Weights of a small transformer language model.
Size: 4 heads of 96, vocabulary 6672, 45.2M parameters.
Training: a variant of Muon for these matrices, 361M tokens.
Each number is 50 + 10 x the weight over its row's rms, rounded and kept within 0 to 99. Layers, rows and columns count from 0. The size before them is the row's rms in percent of the matrix's.

# layer 15 MLP down (transposed), 1536x384, rms 0.07, rows 943-979, columns 288-383
105:78 55 44 58 55 66 47 41 45 44 53 45 48 53 38 50 51 59 51 36 40 46 65 49 53 58 41 57 42 33 36 50 65 36 81 48 50 46 62 50 41 49 44 60 52 63 50 37 70 71 53 44 51 66 38 37 63 44 42 33 34 54 54 64 46 54 21 35 44 48 53 55 42 48 44 56 40 68 39 68 44 56 46 63 50 47 55 47 50 38 67 58 51 47 50 46
106:44 52 21 34 56 42 68 39 44 64 41 57 40 51 52 63 44 52 55 74 53 30 53 45 54 49 61 64 56 60 61 51 64 25 59 50 62 45 68 45 43 48 62 41 45 44 62 50 51 59 49 48 52 29 61 46 63 55 46 45 66 36 57 55 55 46 39 47 59 51 59 33 46 50 61 76 50 48 33 43 48 47 50 54 44 48 60 47 48 44 30 50 46 40 44 55
094:41 49 49 48 55 53 50 51 48 46 37 44 58 47 38 51 57 60 55 36 49 58 57 45 46 55 44 54 47 50 33 49 50 37 48 40 51 54 53 50 59 56 61 35 56 47 52 55 53 38 46 53 56 38 59 53 67 38 45 41 26 48 75 57 60 50 42 50 53 50 61 42 38 45 41 58 59 55 48 33 53 61 52 47 47 50 48 34 37 60 55 50 44 45 47 28
093:43 42 71 32 43 36 47 58 76 51 58 41 33 33 46 61 46 49 46 50 66 66 41 45 43 42 59 58 56 49 57 36 46 58 52 74 49 57 56 59 47 38 39 48 52 53 49 62 34 52 41 68 34 64 45 48 42 63 40 35 49 50 47 43 58 46 35 37 45 32 52 52 40 52 51 54 59 60 45 45 38 36 44 61 51 56 54 56 27 51 59 33 34 57 34 68
101:57 51 62 48 41 50 39 48 57 37 51 67 65 42 42 61 39 59 60 66 40 46 42 51 57 32 64 56 53 60 34 56 59 62 76 52 25 46 60 46 44 54 49 42 41 47 43 27 63 52 32 45 52 41 50 64 58 34 75 40 48 39 59 57 46 48 33 52 45 42 29 51 57 41 43 51 69 43 45 28 35 59 45 41 52 53 27 58 44 50 59 44 43 59 42 51
089:48 46 40 64 49 47 50 37 47 57 47 40 47 46 43 41 40 51 62 39 36 54 40 42 54 51 39 62 42 29 58 47 46 38 55 71 53 47 57 50 44 64 46 72 40 66 58 44 51 51 47 33 53 51 55 38 47 49 62 55 29 60 55 64 55 57 37 39 39 43 60 60 59 46 36 48 59 43 40 41 41 78 37 32 32 46 45 56 52 59 51 48 36 42 55 68
104:40 62 33 55 41 58 57 62 42 60 45 70 49 61 48 60 79 62 57 45 44 34 41 47 51 57 52 43 61 34 55 41 47 44 38 45 44 40 43 47 32 55 82 44 38 46 47 56 51 50 47 55 48 23 42 58 53 62 45 57 16 51 47 45 66 52 53 43 68 50 63 46 50 54 49 54 59 56 43 37 53 51 50 46 55 33 60 49 46 44 42 62 37 45 53 68
103:61 57 38 51 44 45 57 54 45 51 63 49 61 51 35 43 38 53 61 51 53 43 63 61 58 58 55 45 61 43 34 64 51 47 22 33 52 51 44 47 68 61 59 55 64 46 50 54 57 43 42 39 45 33 46 66 41 45 44 62 40 50 46 49 52 61 56 26 35 45 43 47 41 70 50 54 62 63 40 50 49 49 42 61 27 42 49 66 45 55 48 55 50 24 61 43
106:34 42 31 48 57 57 57 41 40 64 51 33 51 50 61 68 42 43 48 59 62 48 61 58 52 73 51 45 37 65 46 44 59 48 82 54 45 42 49 51 41 57 56 54 44 54 40 29 44 62 56 53 58 57 48 39 60 41 52 39 49 44 61 52 45 59 43 60 37 43 40 61 54 45 49 35 48 68 42 51 52 50 50 40 47 63 51 64 49 35 36 38 48 49 55 45
089:52 54 51 62 48 46 46 57 35 32 54 68 34 55 52 69 59 46 45 53 49 42 62 61 46 44 71 57 76 47 32 29 66 41 53 56 51 50 49 65 44 55 60 57 52 34 43 37 60 38 45 53 46 56 56 45 61 49 38 52 42 72 44 56 44 40 58 54 58 62 62 60 54 38 44 59 56 50 47 46 52 57 64 43 48 64 31 29 35 38 61 55 39 58 53 50
093:47 32 66 59 61 29 50 54 46 33 47 43 75 53 36 52 54 39 32 58 47 56 65 43 58 49 42 44 32 42 59 57 47 46 41 47 37 35 44 50 43 48 27 67 66 66 49 36 64 37 30 46 49 55 50 47 46 53 51 45 57 48 53 57 66 66 64 33 45 58 59 50 44 44 38 40 41 51 50 56 75 42 53 47 55 42 50 58 46 41 45 43 35 60 45 48
093:42 57 51 62 46 42 43 55 40 71 56 40 52 57 43 48 57 42 47 39 59 55 45 40 64 62 53 50 46 47 48 48 52 50 37 43 32 43 58 61 41 64 32 49 50 76 37 57 38 42 52 54 39 43 45 35 45 42 42 54 61 68 49 45 57 65 54 46 47 41 43 42 50 51 48 50 53 57 58 45 45 29 50 51 55 42 53 49 53 59 55 41 54 39 54 65
101:52 56 53 56 49 57 57 29 56 47 64 44 46 35 56 55 50 50 39 58 63 62 59 51 58 75 59 62 40 50 56 49 42 48 52 53 53 49 38 48 48 56 59 44 68 43 55 64 33 66 26 41 38 54 50 46 65 39 57 56 33 66 42 52 56 62 41 48 61 51 44 52 50 47 58 36 58 47 35 42 41 63 74 45 52 44 68 50 56 52 55 52 52 58 56 39
093:50 62 46 54 59 54 56 38 54 39 53 54 51 62 42 69 30 45 56 48 67 52 61 27 47 53 48 40 53 51 57 66 40 39 56 50 61 58 69 44 53 57 52 50 38 48 41 53 46 47 63 53 50 43 47 64 63 64 63 58 52 58 61 43 55 44 64 57 41 56 51 54 47 54 47 32 52 40 30 40 57 55 42 33 60 51 33 43 40 42 41 55 55 52 58 51
098:38 40 35 45 55 57 54 46 73 47 46 55 48 59 46 48 45 65 64 55 41 21 51 52 39 47 49 59 44 62 45 41 37 57 73 66 43 42 42 59 56 63 35 55 45 58 47 57 46 47 52 65 54 36 49 53 46 56 75 53 55 59 37 49 46 50 47 41 73 60 54 36 50 49 42 56 43 48 50 42 52 54 45 64 33 41 44 56 44 55 69 38 74 43 51 48
102:66 37 63 54 42 62 67 49 39 57 51 63 51 68 46 43 63 70 38 53 37 41 42 46 47 45 18 55 71 50 52 46 63 59 61 61 60 53 64 53 51 52 40 79 44 44 52 47 50 41 51 58 60 44 50 37 32 34 45 56 59 53 51 50 51 66 46 39 65 57 48 49 43 42 53 37 40 33 40 69 66 51 34 47 44 42 61 53 45 45 52 30 43 44 56 57
085:47 52 53 47 61 57 46 50 51 47 53 49 40 59 52 29 53 29 40 63 40 50 41 61 42 47 33 61 62 46 62 53 55 42 44 54 48 46 29 36 43 60 52 36 42 65 43 51 50 41 49 62 55 54 37 30 57 46 49 47 57 61 56 51 51 51 49 57 42 57 37 54 75 59 45 55 44 58 50 62 45 53 39 48 50 59 32 37 44 32 43 36 57 56 43 57
103:57 60 56 38 53 70 62 40 50 53 31 45 41 55 57 57 60 53 64 47 42 37 61 54 56 51 59 31 49 58 39 36 51 47 36 59 59 54 42 49 34 50 48 44 52 48 40 55 49 39 52 30 40 55 55 37 56 49 59 61 63 44 58 46 55 55 47 56 49 50 52 50 58 49 60 47 65 38 39 61 42 38 37 47 72 59 29 70 49 52 30 68 75 32 57 56
095:54 50 60 64 59 55 42 49 50 62 51 45 67 42 46 59 54 42 65 52 51 48 38 36 47 47 66 68 40 59 53 44 49 47 29 64 45 58 36 71 39 60 55 48 42 68 50 57 51 54 51 28 48 51 33 51 66 46 60 60 50 51 42 35 35 40 37 57 52 60 44 57 52 50 64 33 56 75 56 49 49 41 66 47 36 60 39 34 63 62 47 69 60 53 48 59
066:47 55 57 41 31 40 49 48 44 36 62 47 56 36 48 50 51 46 52 68 65 61 44 62 59 61 47 70 60 30 50 54 37 50 40 66 61 59 48 55 48 58 63 55 46 45 34 43 49 37 23 49 49 33 36 62 35 41 60 53 54 53 60 53 44 55 31 51 70 33 41 35 52 51 45 58 53 38 63 51 64 31 60 46 56 44 61 34 44 51 54 49 49 31 53 45
087:44 53 45 52 72 48 55 60 54 50 56 46 58 62 52 46 59 56 39 39 41 57 57 53 64 42 55 55 38 26 64 47 65 39 27 57 50 56 64 57 52 47 47 72 50 53 39 62 34 50 59 42 67 47 49 63 42 52 50 45 43 64 50 51 60 65 27 41 36 45 38 64 31 44 53 38 43 42 58 40 66 50 41 61 54 64 49 52 54 60 58 54 57 35 66 70
089:43 71 47 79 54 43 44 39 52 40 68 60 51 56 42 52 54 36 64 48 62 48 57 50 54 41 47 60 49 51 58 53 47 42 30 36 45 46 39 38 48 40 42 58 34 50 66 64 69 55 47 42 56 45 52 55 28 64 46 42 44 55 40 47 48 55 42 57 41 64 23 57 41 61 37 52 53 66 35 50 58 55 58 51 74 46 37 55 73 40 51 55 41 53 35 73
104:50 42 44 46 64 62 58 62 33 51 55 56 49 57 50 34 52 49 60 40 57 42 43 52 56 59 58 48 52 45 46 40 62 56 28 39 35 58 49 66 52 53 39 45 55 50 37 49 44 41 51 35 50 58 52 38 33 44 44 49 50 55 44 48 43 43 61 56 38 42 37 65 44 39 59 57 47 67 55 50 64 62 61 49 59 58 47 45 52 44 54 64 63 36 58 55
092:46 47 38 54 66 31 38 51 36 45 61 59 62 39 43 48 54 49 63 51 54 62 48 38 35 49 48 46 48 68 54 50 51 60 86 42 68 46 46 46 71 49 47 35 43 35 51 46 49 52 66 59 55 43 54 48 53 48 56 62 27 41 53 62 45 43 51 30 49 65 60 50 62 58 47 45 46 39 50 59 42 48 57 60 70 45 58 58 56 34 42 55 58 44 61 55
110:54 51 63 46 63 55 44 49 76 58 53 38 53 44 46 18 68 61 72 47 43 43 54 57 36 66 48 30 33 43 62 48 39 61 49 53 50 48 36 55 46 48 53 54 34 46 56 60 74 42 45 44 42 51 47 36 42 55 48 45 34 62 46 40 65 31 46 50 62 56 48 62 39 53 52 59 58 54 43 58 68 64 44 56 37 57 59 41 54 53 51 59 32 34 51 51
105:39 38 52 43 51 40 51 37 57 53 50 45 56 36 58 59 27 52 53 43 56 65 39 25 54 57 57 44 64 47 50 39 62 55 43 59 59 41 46 58 55 61 50 26 55 42 46 51 50 47 32 45 65 42 46 54 30 52 49 50 45 54 47 40 50 53 50 49 50 41 41 61 50 44 57 42 52 51 47 61 51 44 53 51 58 58 39 56 47 70 51 50 46 68 48 38
102:72 53 47 32 60 35 49 43 47 43 51 57 27 59 58 52 41 45 54 61 45 50 61 46 80 50 44 69 41 18 57 49 42 62 69 41 38 50 60 42 51 40 58 43 48 43 52 47 74 58 49 41 56 53 48 60 44 45 56 57 38 40 36 56 66 59 48 53 35 47 42 58 47 52 34 65 41 41 43 53 60 46 61 44 55 46 46 37 29 35 53 52 51 33 39 52
090:47 54 58 59 38 34 62 60 43 48 47 63 31 59 45 62 66 48 51 63 51 49 41 45 33 58 76 43 48 41 50 43 51 55 63 50 48 48 48 45 62 42 64 55 60 47 54 60 54 50 57 47 45 59 55 51 47 50 67 42 40 63 53 50 43 47 57 36 49 61 45 58 63 60 42 50 52 61 60 52 51 66 32 44 57 63 48 33 56 68 79 38 47 53 40 57
089:69 57 49 24 56 59 44 54 46 36 45 40 55 48 41 53 47 48 64 36 40 60 47 42 41 50 45 60 51 50 43 53 47 53 59 28 57 52 67 41 46 48 47 52 59 56 50 42 62 48 48 63 51 41 70 34 59 54 53 29 48 56 44 63 43 44 55 67 63 43 49 54 64 54 46 34 38 63 58 35 56 51 66 39 52 60 56 52 49 52 52 41 62 38 44 56
107:48 39 57 58 41 50 38 50 60 39 69 44 62 53 63 43 59 61 41 57 51 48 54 59 41 44 50 35 50 57 44 53 52 51 48 41 56 43 49 62 55 69 56 48 52 53 58 46 64 45 66 58 45 30 62 50 61 55 44 42 66 48 39 42 43 48 46 60 67 44 43 65 44 86 48 39 56 51 49 62 55 46 26 41 50 44 22 45 63 56 55 67 36 51 36 54
088:42 70 53 42 45 52 65 47 51 40 60 51 37 73 49 35 48 58 65 51 53 54 40 35 48 46 43 64 60 38 50 48 44 47 38 42 56 48 56 43 52 55 41 38 48 35 44 47 59 45 46 54 38 64 49 37 83 35 46 64 49 53 73 50 36 63 38 57 61 71 38 46 33 43 67 49 45 54 39 38 51 57 55 30 57 38 61 29 46 47 47 43 48 69 70 41
113:33 50 77 54 39 51 52 51 68 26 37 62 56 41 61 51 54 38 52 45 61 52 47 72 71 51 46 65 53 60 51 67 39 38 52 36 38 55 52 56 55 60 47 50 49 62 52 49 62 50 37 58 63 65 53 36 58 42 53 66 58 60 53 38 54 44 60 46 56 47 50 52 36 55 52 48 45 49 48 36 45 63 55 56 63 37 52 35 52 39 58 40 76 43 64 42
105:47 29 56 54 45 50 54 52 53 42 68 42 33 44 49 57 60 52 31 54 33 47 43 42 54 37 64 41 50 46 43 64 47 51 55 54 54 44 56 50 60 55 51 38 46 47 68 63 50 50 63 64 64 75 48 45 58 46 54 58 53 54 58 51 42 58 39 38 73 42 35 44 69 60 51 54 52 49 33 54 35 54 38 52 51 51 51 45 56 47 42 46 47 44 47 57
130:56 51 70 42 52 53 61 58 50 47 57 60 47 55 51 39 63 46 46 43 44 38 35 52 56 37 78 37 38 56 51 52 63 52 44 53 30 43 44 38 62 67 38 45 57 53 52 29 76 60 41 63 59 48 38 64 60 40 58 60 53 56 39 63 52 61 39 46 53 50 37 44 48 46 49 50 51 45 39 62 52 72 64 46 53 53 56 57 52 55 47 46 47 66 57 40
105:52 45 45 55 67 73 33 52 45 47 54 58 62 42 54 50 21 33 60 55 50 61 42 67 56 38 68 49 49 51 47 54 42 44 41 53 54 34 51 44 50 50 47 33 34 57 55 66 64 44 59 48 64 60 48 58 46 53 43 45 46 33 46 48 58 28 69 55 57 54 57 50 50 46 44 35 48 44 39 67 70 48 39 44 37 50 42 58 45 56 41 52 61 58 47 49
104:39 60 55 36 48 60 54 49 41 60 39 39 39 48 69 52 39 36 43 50 33 37 54 53 30 46 59 40 47 36 44 68 63 46 37 48 54 44 64 58 46 49 58 48 50 48 51 47 48 61 45 37 70 54 47 59 57 32 43 45 41 44 48 50 42 58 62 54 46 41 59 45 42 51 68 27 46 50 37 55 40 42 48 73 34 50 52 53 61 54 50 48 48 49 55 70
110:45 47 49 53 55 38 43 56 49 37 58 64 51 47 64 57 79 48 54 58 45 40 39 42 42 57 60 60 49 60 62 50 42 67 57 51 43 57 48 46 60 54 62 41 47 42 39 44 66 33 32 62 53 49 38 50 37 66 62 32 48 35 31 38 36 49 45 63 52 29 45 61 47 49 55 49 58 39 35 67 56 54 64 61 76 52 48 40 51 37 38 56 54 61 51 45
# layer 15 MLP up, 1536x384, rms 0.182, rows 944-979, columns 288-383
107:38 37 66 50 32 48 47 41 29 42 64 43 38 41 58 50 45 49 54 40 50 37 30 63 65 44 63 54 42 47 49 64 58 43 45 51 59 61 43 52 51 63 51 63 48 32 69 55 45 40 61 52 40 58 62 43 35 54 27 65 67 66 48 42 32 44 69 33 49 66 52 55 46 49 40 51 49 44 54 54 46 40 57 49 48 54 41 51 40 29 38 48 53 49 35 25
098:53 60 50 53 22 56 54 48 52 50 73 65 42 44 46 50 47 42 41 36 44 77 65 32 42 52 69 58 32 44 34 44 62 43 45 46 67 37 50 54 60 40 66 43 49 49 34 35 53 51 76 47 68 65 57 50 51 55 45 34 43 49 41 65 47 43 48 61 52 60 56 56 46 30 60 44 50 55 61 40 56 65 54 40 42 60 31 53 49 43 59 34 47 55 47 49
090:37 53 49 45 43 55 52 46 27 51 35 49 54 64 50 53 71 41 41 29 52 51 50 50 39 53 62 40 42 59 56 36 42 37 45 46 42 35 55 46 59 55 58 33 59 58 44 53 63 62 62 49 52 47 49 46 42 50 65 43 70 65 49 45 43 45 69 54 46 38 50 57 58 48 39 54 59 55 44 51 68 56 62 46 46 59 54 56 60 52 35 38 48 38 48 52
104:42 49 37 54 46 52 39 44 37 49 44 49 49 48 48 51 53 32 43 42 30 36 75 69 49 60 45 58 48 47 43 45 41 49 40 61 43 32 49 61 42 44 67 50 51 64 43 68 46 40 54 42 60 45 70 50 49 62 40 51 55 46 55 48 47 65 49 58 57 36 40 64 45 55 58 48 59 55 48 42 45 52 48 57 57 46 53 41 52 52 37 46 66 42 53 71
092:41 57 57 63 51 55 34 63 53 57 71 46 47 58 55 55 70 51 49 62 61 41 79 57 46 55 46 42 74 53 39 37 57 39 47 36 50 40 47 49 44 59 51 50 47 44 48 54 44 48 33 66 69 61 50 41 57 42 56 43 49 46 31 50 38 40 42 43 57 55 58 50 62 44 38 40 47 36 49 56 37 60 47 68 47 55 36 59 49 68 44 55 55 52 50 58
102:44 66 33 59 38 61 35 47 60 36 56 53 64 64 56 46 70 58 38 58 55 42 50 34 53 55 47 48 56 75 52 41 57 48 57 38 50 48 41 53 52 52 53 33 30 55 35 41 43 37 38 36 43 51 46 48 44 53 49 49 53 39 48 51 51 41 63 58 51 39 46 35 58 45 51 51 38 48 50 74 41 34 50 70 58 47 37 65 52 51 51 44 33 43 64 53
098:48 68 36 51 57 51 45 53 44 50 39 44 56 47 27 28 35 38 37 53 43 57 72 46 47 51 67 42 48 53 51 48 52 40 53 61 46 54 48 67 43 35 57 51 54 57 51 49 58 43 47 41 45 62 68 41 53 35 55 42 63 25 40 36 58 75 53 47 51 52 52 38 51 44 37 45 49 44 51 54 40 53 46 54 44 58 47 61 51 41 51 40 57 50 55 45
103:46 49 34 73 67 42 68 64 70 43 51 46 32 62 48 38 50 45 52 60 38 52 57 48 68 50 57 55 46 43 51 45 55 63 41 40 52 47 73 47 43 42 58 54 71 46 55 40 60 48 49 60 63 52 59 57 41 62 43 60 56 47 48 54 59 46 33 33 53 56 59 58 39 46 33 59 48 29 41 64 48 40 36 46 47 53 50 40 50 38 40 43 56 55 54 66
088:43 63 46 44 44 49 71 49 46 41 51 44 51 64 53 57 52 51 46 53 60 42 79 36 31 60 57 69 33 58 43 44 49 57 57 46 61 38 45 44 45 54 49 27 76 42 42 46 44 33 40 48 39 58 52 58 35 26 73 57 53 58 56 48 53 48 61 49 61 67 49 50 58 50 54 45 58 48 37 56 45 59 39 49 43 60 55 61 52 52 48 28 50 40 64 62
093:41 48 42 48 23 59 54 52 41 52 59 55 35 58 38 38 46 68 60 51 51 56 46 63 46 59 49 51 47 57 32 48 60 65 70 53 53 60 45 63 50 43 38 51 57 50 48 63 60 57 51 47 55 54 86 51 58 56 55 59 52 52 58 44 24 46 53 61 63 41 55 45 50 52 41 55 44 44 41 40 45 58 46 37 50 62 50 38 41 46 45 62 45 45 52 38
094:55 69 50 56 60 55 49 44 69 54 57 53 37 50 46 61 54 40 53 41 50 51 39 26 62 50 45 60 62 74 28 54 53 26 57 43 37 63 45 48 45 69 48 54 44 53 60 47 42 47 38 48 30 39 58 47 54 32 51 51 37 49 46 43 53 63 44 46 44 40 36 56 50 52 51 68 43 44 50 32 47 56 40 35 72 60 65 58 54 63 48 47 36 44 35 44
103:63 60 52 55 53 58 40 47 59 53 50 51 37 55 46 44 72 56 34 47 61 51 36 51 46 56 39 39 57 69 44 45 49 58 36 40 66 49 60 53 52 49 46 56 41 53 53 33 44 50 42 38 43 51 49 45 54 46 53 51 44 41 37 45 50 53 40 58 37 50 38 47 41 60 43 36 37 48 72 51 46 35 49 33 30 46 41 49 64 48 62 59 46 57 51 41
092:50 39 37 56 57 25 42 59 38 75 52 42 47 47 53 35 38 52 55 37 60 48 46 51 47 51 64 60 31 48 49 39 55 64 65 34 56 39 45 57 57 34 38 61 45 45 50 47 51 47 46 55 46 56 58 45 53 51 71 55 47 64 46 28 44 41 37 53 45 44 57 46 48 28 43 32 48 59 56 46 53 56 60 65 50 48 63 69 56 54 27 42 57 63 56 46
105:58 52 39 63 50 41 45 48 40 43 62 65 61 55 52 50 51 49 48 51 49 48 33 31 64 52 47 58 29 55 40 56 58 40 43 44 46 38 36 45 41 56 53 50 39 55 59 44 57 55 59 49 48 61 58 61 51 50 58 63 60 28 62 52 50 32 47 61 65 51 65 38 56 49 57 57 36 54 31 68 34 50 38 52 58 65 46 65 39 33 56 42 59 43 54 48
101:52 66 61 47 46 35 51 58 48 42 51 49 53 62 30 40 52 55 41 42 62 53 42 64 57 78 44 43 25 43 54 44 40 42 37 60 72 62 58 54 61 45 67 35 56 40 48 43 59 54 46 56 35 56 50 29 38 70 39 40 55 43 56 43 69 53 65 59 51 48 69 35 25 64 48 72 50 48 46 44 58 74 42 54 40 65 61 64 49 62 48 57 51 45 39 40
089:53 60 54 41 37 50 53 56 67 34 41 55 52 51 57 58 47 54 52 52 47 62 48 65 60 60 53 38 43 47 47 48 53 46 59 36 49 41 64 29 42 51 58 49 45 52 44 29 53 45 60 57 60 36 63 47 62 51 36 53 51 65 69 48 22 63 59 56 57 56 37 49 63 53 71 43 48 33 57 50 32 71 45 55 48 52 59 25 68 68 58 40 51 47 49 31
101:50 55 51 56 54 52 34 45 44 52 43 39 51 49 46 46 56 51 42 37 57 46 30 31 47 51 52 61 40 40 54 32 54 58 52 45 44 44 32 54 61 16 45 74 53 40 46 40 63 48 29 53 44 46 54 51 59 45 54 44 46 52 63 54 38 50 56 66 49 76 43 44 51 53 66 33 56 59 56 53 58 54 43 43 50 48 48 50 56 56 22 52 60 42 74 56
096:62 45 57 29 63 52 38 54 47 46 43 63 46 46 49 44 58 53 32 62 77 45 48 58 48 40 41 62 61 51 50 48 43 51 54 41 44 41 43 31 34 41 43 55 46 36 42 42 49 52 61 39 60 54 51 34 53 54 43 58 37 52 59 51 50 38 49 51 57 51 68 40 56 49 36 43 50 39 70 65 56 54 54 73 45 68 48 66 48 47 51 55 47 55 44 44
066:66 65 49 55 51 75 72 41 49 55 35 52 32 61 65 24 53 55 48 51 59 51 61 42 57 55 66 41 36 47 47 30 50 53 46 50 52 66 49 51 40 50 47 40 48 36 80 51 69 48 47 40 61 46 66 58 50 60 53 60 61 61 29 61 59 51 49 59 53 39 53 49 37 49 45 32 29 57 33 34 41 48 43 47 57 36 37 38 49 56 53 45 37 49 62 66
093:69 61 58 56 51 60 45 52 49 49 48 51 59 48 49 61 54 58 35 53 60 66 53 51 51 65 40 73 46 47 54 48 59 48 53 36 49 66 57 57 52 48 40 58 37 54 45 53 76 49 45 33 30 47 44 44 56 28 54 68 46 49 53 48 65 52 49 44 52 63 67 44 51 45 42 51 53 35 60 57 44 54 39 49 56 55 49 51 67 36 47 49 66 50 60 45
092:61 50 47 49 58 57 39 49 55 64 53 49 43 45 59 33 35 54 42 47 51 37 39 55 51 51 34 42 29 45 63 53 47 54 48 61 61 70 40 55 44 45 42 38 48 61 58 33 48 48 58 49 49 47 42 40 29 36 47 61 43 37 55 41 24 42 52 62 48 48 58 52 34 63 31 44 46 35 53 47 52 62 53 57 44 50 44 42 63 62 41 64 57 59 53 52
107:54 57 51 49 48 41 50 51 48 60 59 38 61 57 49 60 52 52 50 36 54 49 43 43 51 63 37 51 45 63 42 52 45 45 62 47 33 48 57 64 34 44 44 59 50 68 39 47 61 55 44 68 60 56 50 48 46 43 47 30 54 51 61 54 44 50 48 44 24 40 57 40 48 45 42 43 52 46 48 52 72 63 64 31 56 42 49 61 51 48 58 48 58 34 49 64
092:47 47 58 58 50 53 50 49 64 67 53 45 47 55 65 63 35 69 50 54 45 48 50 48 56 50 40 46 33 54 68 64 55 39 62 45 42 46 39 46 32 50 41 62 47 53 44 41 53 48 43 45 61 48 50 58 34 52 46 35 40 50 47 67 71 61 63 71 44 32 52 64 31 59 44 54 52 39 36 55 41 54 54 43 37 59 58 41 39 76 74 37 56 40 43 34
105:47 64 60 42 69 35 38 61 61 47 31 46 55 64 53 42 56 62 51 59 44 52 44 56 56 38 53 49 65 65 59 46 41 43 54 35 48 63 40 49 53 45 50 44 55 38 54 46 36 56 65 58 49 60 65 49 31 46 42 53 41 54 49 49 41 27 40 58 36 60 46 53 38 50 39 57 54 59 32 41 58 51 48 67 46 51 48 49 61 54 57 54 63 52 61 47
106:58 37 41 48 56 51 51 48 47 59 44 33 41 60 48 56 78 66 54 40 46 43 62 54 50 37 34 56 38 31 53 71 47 32 56 56 50 42 63 47 61 51 51 55 56 36 45 61 39 50 51 55 68 52 53 45 59 50 57 51 52 55 48 34 54 55 58 57 62 46 51 40 58 49 57 42 28 47 42 23 48 42 48 56 33 53 57 50 50 61 58 44 47 54 57 34
101:59 43 58 51 50 45 52 53 48 66 46 69 42 68 52 46 34 47 26 54 49 71 49 51 50 46 49 34 49 52 67 31 44 48 59 27 59 48 42 55 45 43 73 44 47 42 37 56 30 48 51 51 34 51 67 73 48 56 73 59 52 27 63 47 50 47 60 46 40 62 39 52 63 44 47 44 51 51 38 49 57 52 33 52 62 33 52 69 53 64 43 49 44 68 55 48
089:35 46 54 44 45 45 40 60 47 39 46 35 57 61 54 52 61 39 45 58 56 53 59 64 53 52 55 51 40 34 47 55 29 39 42 76 37 51 44 49 44 31 63 70 50 35 54 44 40 70 40 41 45 57 43 60 54 40 55 68 55 34 56 49 50 38 69 64 55 31 53 43 57 45 38 45 47 36 43 59 39 52 66 60 49 38 55 66 52 54 47 45 78 62 40 59
091:42 43 64 74 58 44 44 47 44 69 43 53 47 61 58 34 46 43 56 42 47 57 50 29 67 34 51 58 50 60 45 66 47 53 47 64 48 37 50 41 50 45 32 26 49 54 65 44 31 43 34 45 26 45 42 42 49 50 47 60 53 53 53 59 51 62 40 61 47 61 60 54 53 71 39 41 43 46 51 43 76 43 55 46 59 64 58 65 37 55 44 42 23 46 57 48
105:52 53 53 56 54 50 43 61 36 35 50 68 34 29 59 44 41 40 54 63 53 40 48 49 60 62 42 56 64 50 65 78 59 46 59 42 55 44 63 59 46 48 55 52 57 59 39 37 54 56 42 48 60 34 49 37 57 61 41 26 60 51 52 31 56 64 69 70 41 45 59 47 71 39 47 52 47 43 38 59 46 42 52 65 49 43 60 26 44 53 46 34 43 38 53 58
086:45 40 35 44 64 45 65 68 58 58 42 36 54 52 48 47 42 51 39 47 51 51 67 53 61 44 72 66 43 33 39 45 49 59 35 56 39 52 57 55 41 56 55 46 54 64 28 55 49 62 54 58 55 43 40 63 28 34 55 54 73 63 53 59 66 55 36 44 39 31 57 45 51 47 53 49 43 68 52 56 62 70 42 61 20 47 47 75 59 41 72 55 49 39 51 61
112:44 50 68 34 42 46 50 50 52 44 56 58 32 47 42 49 52 37 21 42 50 46 39 33 62 50 38 45 61 59 58 53 57 39 51 47 41 76 51 41 32 28 57 52 54 37 42 49 39 63 66 59 59 53 39 61 45 48 60 47 56 46 57 44 50 46 52 59 32 50 26 51 68 55 44 48 43 43 55 60 61 52 25 48 63 38 55 53 44 64 58 57 50 58 51 48
099:50 63 57 45 48 54 44 44 30 55 58 31 56 52 37 54 56 48 48 52 47 63 38 48 48 76 44 48 36 68 53 49 69 68 34 56 64 54 56 48 66 38 47 58 40 53 43 55 81 49 43 36 43 61 60 45 37 37 63 42 25 44 39 51 39 60 48 51 45 65 50 46 37 35 52 48 47 57 52 59 56 37 59 52 58 39 59 56 37 46 49 41 32 46 37 33
112:51 55 35 68 69 32 54 52 53 62 61 53 58 46 37 41 42 62 36 49 47 57 47 56 57 56 62 58 60 45 47 46 51 63 45 56 30 50 50 47 34 46 52 57 59 41 37 43 36 45 51 63 55 57 37 36 53 58 57 52 42 51 47 61 54 51 76 62 44 42 72 58 51 49 49 34 54 57 56 55 57 35 38 66 54 46 46 64 63 49 50 51 55 45 34 51
101:52 49 35 49 49 48 46 52 41 52 61 36 46 39 48 52 80 60 40 57 48 61 67 53 50 51 46 36 49 30 37 67 38 50 54 57 46 43 58 40 43 55 51 60 52 28 65 39 60 35 48 47 55 67 41 52 61 49 58 46 44 53 71 46 64 57 48 61 52 40 61 56 31 66 38 42 39 35 59 49 52 49 60 40 52 47 65 49 59 63 63 50 67 47 64 72
097:50 50 76 59 52 55 33 25 38 52 63 39 60 63 31 40 70 59 71 44 57 47 59 52 54 65 56 51 45 65 47 58 49 45 37 45 52 54 45 74 53 48 42 64 47 49 47 44 40 43 42 55 58 43 63 57 37 43 33 40 53 43 59 60 71 46 54 40 66 45 56 56 27 42 58 59 45 35 49 41 57 41 33 47 49 69 46 48 40 42 52 48 42 45 49 59
106:53 68 44 64 47 34 51 46 47 53 57 43 50 55 39 46 65 34 54 42 60 40 38 60 44 41 58 50 55 55 54 35 59 45 40 49 42 68 58 78 42 57 47 66 41 33 54 57 37 38 37 63 52 51 46 57 30 49 50 63 53 59 36 39 47 46 51 66 45 53 36 67 39 32 65 42 55 67 72 50 54 48 44 45 40 54 42 50 69 33 51 58 71 63 42 32